Part of a small language model's weights: vocabulary 2048.
Each number is 128 + 32 x the weight over its row's rms, rounded and kept within 0 to 255. Layers, rows and columns count from 0. Numbers have three digits each. The size before them is the row's rms in percent of the matrix's.

# down: layer 4 MLP down (transposed), 512x128, rms 0.0361, rows 487-511, columns 0-127
# up: layer 4 MLP up, 512x128, rms 0.0886, rows 488-511, columns 0-127
down487 108:087157126165155124153136115110192155062141146061136078213108095077129152219149118153106106127156079195080119085122081120127146088141164138123146113136127125125148168136138146143101142171143112118131144130112182137044185122065129103183123160097128119113134162113190130137076112089173140124108109130128129095122147158109165072083155152107117076190153130120099132135073124151132082150129
up488 090:146091140079105157052176118124143134098135139139078143156157127079160208157148126155089098091123093121193108078129107157100152111093107165140149085134105172111021107128150158102148122131099117120113172143140130074127150142135152160183129185089120149143118090111117105129131129180183130150172103120148094124120190101149152142116097107071144121107103193132100181101098138126168122037132
down488 090:104083115146119145138078123091204132131109091154154120175184129169184156136109099183179086091091110100161081155066114109172099160168107172094104122095187121124114144105120131093076110096171125093180147070131117089156078148152162187139148084143117116092034181167103157102100095127104129133165137159126126107112100131162143102106144152124142160106177092157154107088094145172107129126131
up489 102:086108107117133153111102135103115105099140091083139140151081122120130174101143120168092147046117177123154124140123142147118139170085121130155091145079115150138081195141125092207110133138146168134120137139116101123083152132062162169157122128137116205087111112151114135107073005163111160160092118164134148139132091112146130076131177173105121113186157107081170119084171134165105173148168
down489 115:104150060115153074132089113190099161152134083098129136144128067102107170108121150149142110118146154149138144123125152175114152155077186072118122174132138150096137147154085168093104090130172130090152109152116095110136128156153102161103106136165168155112150100078135148120038173113119116154155134135161163151150091194101155130122103077050103114079219112129141096088177146114164169073111
up490 106:186144158081160054129103175151195146149121111097175172137129159114162093147102144150093096100100133094111116123082089134118112130110117100143164192144139104171123145144056129145101065112082147117155201174099120127065136108118138173141134110105164121143094123142118124115195128186153188090146138118165150122150083127090109129143065207102155110119132119099084116157150091207117135129158
down490 107:208153185104125124138161088139167107175160181137124099131085133140084135083117079143138133168147106136112154222154141134117108096127142108125147157109146135140115152105123113122155099094140057055072133139097114108109085164153075091156115108113194146122063197144090138116091130174163125111100159153153145152154083138119116095112142155064126137151118126074203103121116165159074129159174
up491 099:088173197111130091114120134120132182147131153171066093099124137113103176092128148158111190180109067124131130145133155088089081053137088130151157073085073126147138140101151087139177144191121127114141083137082124149116155126104144162154128145106134136120143093119109189090091138163107186144103113113069159104102091118120143121127085164076124105169160173152115110111102180148139114058205
down491 115:069129102134128090152155111059156106128134160208146106070125158092155156124120071114157172170170084149146125168092096087139111122111090153125174175132152083041133124077115146132064155087113141138156104060169116165156100154105106150165123139113134132177157102137091138132160126103145110114185151114091118129067159134166085159185150147150170101116130159076134126094073174128129162152154
up492 103:123166102111195130078068163098095165125108121125109095109089119112082115129099163151137144166153127101129043140066176070137179108137157157128110147112099102203110167090130095139119174125138107141119136145148103105153112128116174176154056112150117130098191084142143137110130182098140136159099122084132121135134088155133226141129135130149140206073108120097156154157066143079123161099146
down492 093:128106090069037098135084140082127156136105105150152073060115140104146195125128131138168107139177164132164120160144102078129193126120044190162136168168119123126096088088128150139139161110152112115147180127165194132125136132132160179126086177107144089084188118115088195132119153130145089127130137082155105112115101080120122130163155127078107081103155118092103107112114155152174132172134
up493 098:161151119116203161111104162112130042120129121173172134160178127104115154069161148137163166114124185165086130132100156086148135064117139162080065114147154135122088195076115160083114113201110157104147095096088163095148086127085078139102111165127129103117131125104148100149097138143132126123183168070137146094198125160112162146076168110138188123114114155138108120158132173106116106169155
down493 103:119135111097108129075116101113090068092064112188116172117139128084157184071144099164143131098168153144115156160070122136164158137160145110119179152060172108211130187111091103137055131090155116137156144151138144107117171143135124092161093134107120102188110121126122111117115148140147153158171077092178144154031184133111077088098141136111138140138129096135137138099159116114114149137199
up494 113:098103163172100124197110100111112159094054102129123102157141149173147142128155140135133164119182148085152070111106115106139125194133104149141121115133130153113108123113126146191144101079148126112115136098174199122080123141109106112125131049122039125121109163130112109136162097157199156059168079145175176145109190126136134108107160104133172157114063124184113157111140117079152136059138
down494 116:172114160151143116112195174112124077175118143183132087139133134101130122134155115142128128085165155117119119191104115122201160139171102137150127074070114181109178127116143146106102096101114123146146113149183097152139131106166077167148100104050103113175112167150103161162063089204135150102130091180164110140142093100158148112133114139050127127090099107116113094191160089150114083096082
up495 116:151045061149069059101130131067121103115082139112162161086166115117201111147110085179122108124156152165151143198145153165192160107132174144138147157136121107072149175157140124151129147082140105121175102099142189139129122078124129114152144188144103136109098110106149108156088126157093158147159107113181120106108138096101176122084123127119103157135120092138162108124126145177140125035078
down495 125:096134093124135075134190105142156070159075062152143121087062119072141112114116129112147115145078063218129184143145146114159128079165165139131106161088144142158127142149094147172136078135125099157156110152106144161107101078149103125137156128093124055109085160160116082104143085138179086133239112139134164125149099138151092072145109118134119124149124133147184154149179142134137120119112
up496 104:133160069154164135160103116124187157131138142142099084115100118158063134104088103161159139073161104139106134132112205132128124128104138116137071104193130110112051072096158119087133099087142134126123085105163084061175113172127152123118147136072187148099127068194077166106134146166091131175123146081134068137158171171096147165128095198170103106126110115134125124146114125135100109161140
down496 098:098115114160103137106136110135171098204121137157083166132178101085171085161140136139159125121164144123085130137218171119076149136145118125087095139180105134082110110129168109143031109145116190108184131148193163064132135168130099146158084111144088175124102116108142159113078104105116132175119174098206112158129115136084140147141143100141094126147138135052111117077120081153139145119111
up497 104:154123174112077080115143068124129197122160119102189155117084145103106097138074138150118167116112128147141139144108114152103179145108095197180131121102128121095087072091083162137157136131197115160108147074107064075135067067151097202136144149152091109124084188138158107112121114170171153090125132091158112102174116117140193081130117095135150132163126182168125091121151104148121137149103
down497 102:128160162126089075112131094075116143137117110121100208083165129117171169167097146119137170106114165155039157192109103113122151129076166168140122158145097104104130126113071200112120097103100143205187121089072137173133100133112149101127128181181083111100112138111066111111144128150158125119122186145154144151116143124135175091079096100111154138169123077163134126076146117137138191104149
up498 092:078129176126093078094104097181078160162153135178169134173071099110144114102171138153143111165095123151109131117075129060202046139141141151174197142141118131128172128091102148114144102119105067130167122145110087140163173134190068148161160165131154116134146123161104147129033105147085107111139109115101167143120117159139145154108169119109151117117162127168090097098138171101177108164126
down498 097:142090074145164158099132143060097096110155095087140095161073102129108143139149187146149128103079121123123089085135151113120098075255118076137133124159132154140123106098172090161114122092148173149126130116149177160111148162089181177160169069122117204082141063128120119111168122125200137118063127115142112159156098105112152138149164104132151150102140147129106102150121156107121154104156
up499 098:114101150099101140102147056194192090093127123111117144066110154113148152120108101127097163099150124170111152122117126155100082168129037122144092107130143175157099146144124100090145116168098154099091176105135155141116110131130155188141146155146130161080068094070132118103112098125081123129178114071137123159146167187119158138131205091162143060173162048140115101160108126161152145111162
down499 087:137176178107129152151134148147098143126103092129156147165130099167104148047096118184143101098121149118170093081109108111136134119146122138096146148116160087136117139139090115083168190143133109161123157086041122060081143149177137115135111098154135111115086158137138098189065133111145154139159188115066134120173084120166136111120116076151076186146170126163135136096166196118145108061187
up500 101:125159168104135109141111108105184137157136140112153066136120085160104146085099081074167126106158108081083142175122119088115120138158150162080122135102138096142146162091168144128153130100177108103141100151084132108096086125131134071180126116091156154148101136110046169128122194114148083106122165124139213141142121152136155059195142141152172108131107091146089154170102193110220131158137
down500 101:143113133128194166143150168102160156137112177141112159106157053101108145053091101121135148077078087145081116111073157113105148135153124098127112150168084122085171127150130129124137156092195110116131123155128155114141107156145150098105134113223137076166130145092124142153148133101105159146109085226098141124121119068071171182153074099127167124141130139151135128091141154085183099088081
up501 091:142107161114103115167135092175151154139111114155140120130071179197110137186088162143164133125094097173080097164149087090139102168121162097113169082089089090140201101105106147148157134136062110133202063116104109149117170078163130087182105123133121135163103193113153112115090119123115111138141114174118081132157107185094171175121136198145129114072139121165136133148093143147137122073158
down501 087:168137152117189135137049094067168110095154161096146056157086125136165150117135112149102161204092128105116155124105143178103094058155110087083169160131183144088138144150102110135099103133127137134106083098147164160112145129145141131149084105169139151115101119095127142103153125141176166107091165098164142117128175114128106125068139024163101142177188129118106108139083194081117141138130
up502 118:121104117111121109095086125155167112111153181146107103125109142093123081143060133215152074095120119120150153178058173114149168143131157143120206145107203112083100134109118119163167121092088176117095116186142118114164128134122144120144112132113142073192079136124120120183127133062070146116123108137147088133120121097140085086114150128142166151187149145115099131048167137043118122123150
down502 117:103116098111120090080106090142137158171135135117120134162112172075190106063087165158089139085119134104097149159157125132105145212124135124159192091216150187129126149137092149140208209089171078116112133151159140147164125154168177109131133073149109139121097084065096109157104146162111081121143118148108109111102141087123124075108107138127176110090146106181159124113140139095115142091119
up503 099:142113036104091107174060112081147128144176123097142130100147148114143134064131158138092104132137116099160135142110071123065142100155164171107119137128154101096131141086098080154090131151099149143075148107141158138090165086108093107167152086131097157102115149144126105167182165082151133203135132173114165113174094182169139170093106154169090074145171111168161129136146139082157080101184
down503 095:166172122103151159148131120102161098066136142119153143099162133070129074146099116113116179135147119107086135115179105104123098097127165085108141122104222134053162125130112198170100098123113107134088153110162109105112153139154064124164110159069109136127150128138080147140191123173068116145126104134149045119114127073175093120166059169147129159130084143156089155166175122090157130143163
up504 095:101145066157149116141149195118079042175143135180144098129159151120113135152118139048161103141134141054056154147092111125074073114170186094114133102093104142068189099106132118096137150071112141147148182140113157112117141147124134184147111098140109185110083124083104132176147195139159144157087081114163087139094124131144092120131108156149083133126117099112152105162142106108162137119164
down504 101:153143191146194058120088104187154145102144109105095156189100101100135169140098089161129145127075119125108154105103085129081150076050158119123171129148117127094159097174138096093147153092150091131155141103112167134152146149151129165018145149129120221127146165136167151112140150108092121147159153173084131093111132115088146136135076093128134178075097174143158143113129096116107138104103
up505 107:156168128122158175128078168123133128152127091088141149166053142126148076197125145125164071121054195113085133133111021118137088143105071161143152083160152153141150150102108153104107070090136126068183146102146076172083127143100113125117155111157122143120112115132166129138177135094144147100105094095120124147167152130123129171198119156127160136139081135124182110157181111131125135162074
down505 097:145108128089101114131159106122161113140065132155114121139089106185052151122175159162161188155135138125110161159121116115127157168118103134193128117071092108109134130140187137085094117205142146038108141103120143145140145083116131200108124090151079169098140098132150173121120139195089087113082090124134059127185110169186060132142085100168120144139143125130111078145125105136135113174132
up506 097:158105100110160109120089147118105151071120135086141097102090147176087107175158112215102091147112054146150166231118117081105118159182144121091149134121038110099128143095102132094135138129103179137075137113117145184114166140082128148109164111157088113061124157082090127146150153129169140167140138109167098169131149186133077135127119166151139142125087109137150166132138142101092173151086
down506 103:095104142088127120090159183128149091156199136119115127091179137161093142114163139095126093143120133128134134128155120098158154096114127119119104111111186143096114093145119176126112159152115194108123150064128131144108170129207137123160050185133155160191107090107120090099083107130109109200086125175126170163104139186149161128040166104122103156149073139162111185071103122099080106139127
up507 102:134133158147131164079060170137147197073141126119186212160091177145135152152104091111116087098099130142212125104101124160099073153065159137140125158121163182100107118083186133134126106080125099125110137128125127154107128108140113152151106190105096094101102173174137107165166108130147141117055102130096141140173139128105135163091126140111176104157151190128091122115078197084141137097107
down507 097:093127142145183084152095129144082185113104109055123130165133098115108182107156174147212071208096132062132148128099082146178120107165137199108184075159140157088168136138139145131138126120115117130138145075127089180135149143092083103114082078154118091124121146150094075122131058101167099145109161091117082100124160127124148139182159113156107169112166112120130116135150134119115156160084
up508 078:085111123125123144133162102085130083161055095092124170094053077150194129179127120133202092094140117141117115134093123081153107138151168088153125159139111097140096187128100160191093108124117164109171112149146156140125091117068078102116149128144080142135128119169120156161139080122140174198152124112127132115097133119132157174162110087105120144117099093045134111167102123156177202113185
down508 084:125145035124131096157112136150163118130106082126132073120106132129094173092138149129130144135148119165136117105087139113109134156114077100123098098145178107117127155113108166166175088175112092167085089152152140066124148066126193107122159181106142147142146069136119165100123116164114149169130164128089070159195130132118125103171179107106126104044173180129173098140185082108180168149078
up509 097:125081158106118157142144143128145098075126116144089153138130163119131145106082163155155165159173069169106138105149157130140148145120099132067124171084128087128123165190119160154119042122108140078164099138077108152102096174147129058109120158120067102108122149178082124132049124146095135189125118100098123133144108085114105118041118102157131136105145203159180140168117080150191121132163
down509 089:158122066105110148161123118104169162107185148104117078108101112117108160140133195125136101088094103097151118173113102136110119098176125147153163099118163109162123145156151085194075098131152160100121132134043152159099181102169135150136084085180159110144134111103065127157098115110135160165116164157041140166104094116117056108127143104153140145164109140185123138144101099156170123214079
up510 098:143113125087121095127122172153177175023129190164150080131119089133141172080114147131116155114097133047071156171087125193127173155110101165134177074109165072136097137168083114089170116159103136162168103125108093151090122068131169103126142183160124178123094116112183113105130139133123122198131141133138157105147099092129138181121122104171108088097123105127163143106134095124170150154129
down510 110:160074152156140146107102149129146133084198146106150141132180087166121118167167115104091149149140141121142138115139126139090096148116099128131071138181099212134107157119094099090129122050140195179099124122090180100071076176134089137130056100103120159138094118182122081165156137119179132124124179137100169143089125146182148149166117143154102153101169058094075094104137154132152088110136
up511 097:109124103137107134139092139141130126086126121156099163196082170137131110119181205106110161074134132184163145099096193102154093138198112136111125109150164114174056041084112119090110124148054176105118151132108144117067155091113145145091149157099149141090152155145126149094158172100088099082134152101121105128111076181135181111135116100091156166127143091145123133141125106154167144075189
down511 094:135094112076082120115069192129127126116115115154167100149057134104098128145115085102114141050190115135135180168135145095118133125158136122122129147057137065141135170076176132136127100150132157120110172134133092190108085067093109157177115101069183118145088139133147132124141190151177151145102181122120111179099111129118118100101176149126157078155106132091096137200120119166134123147197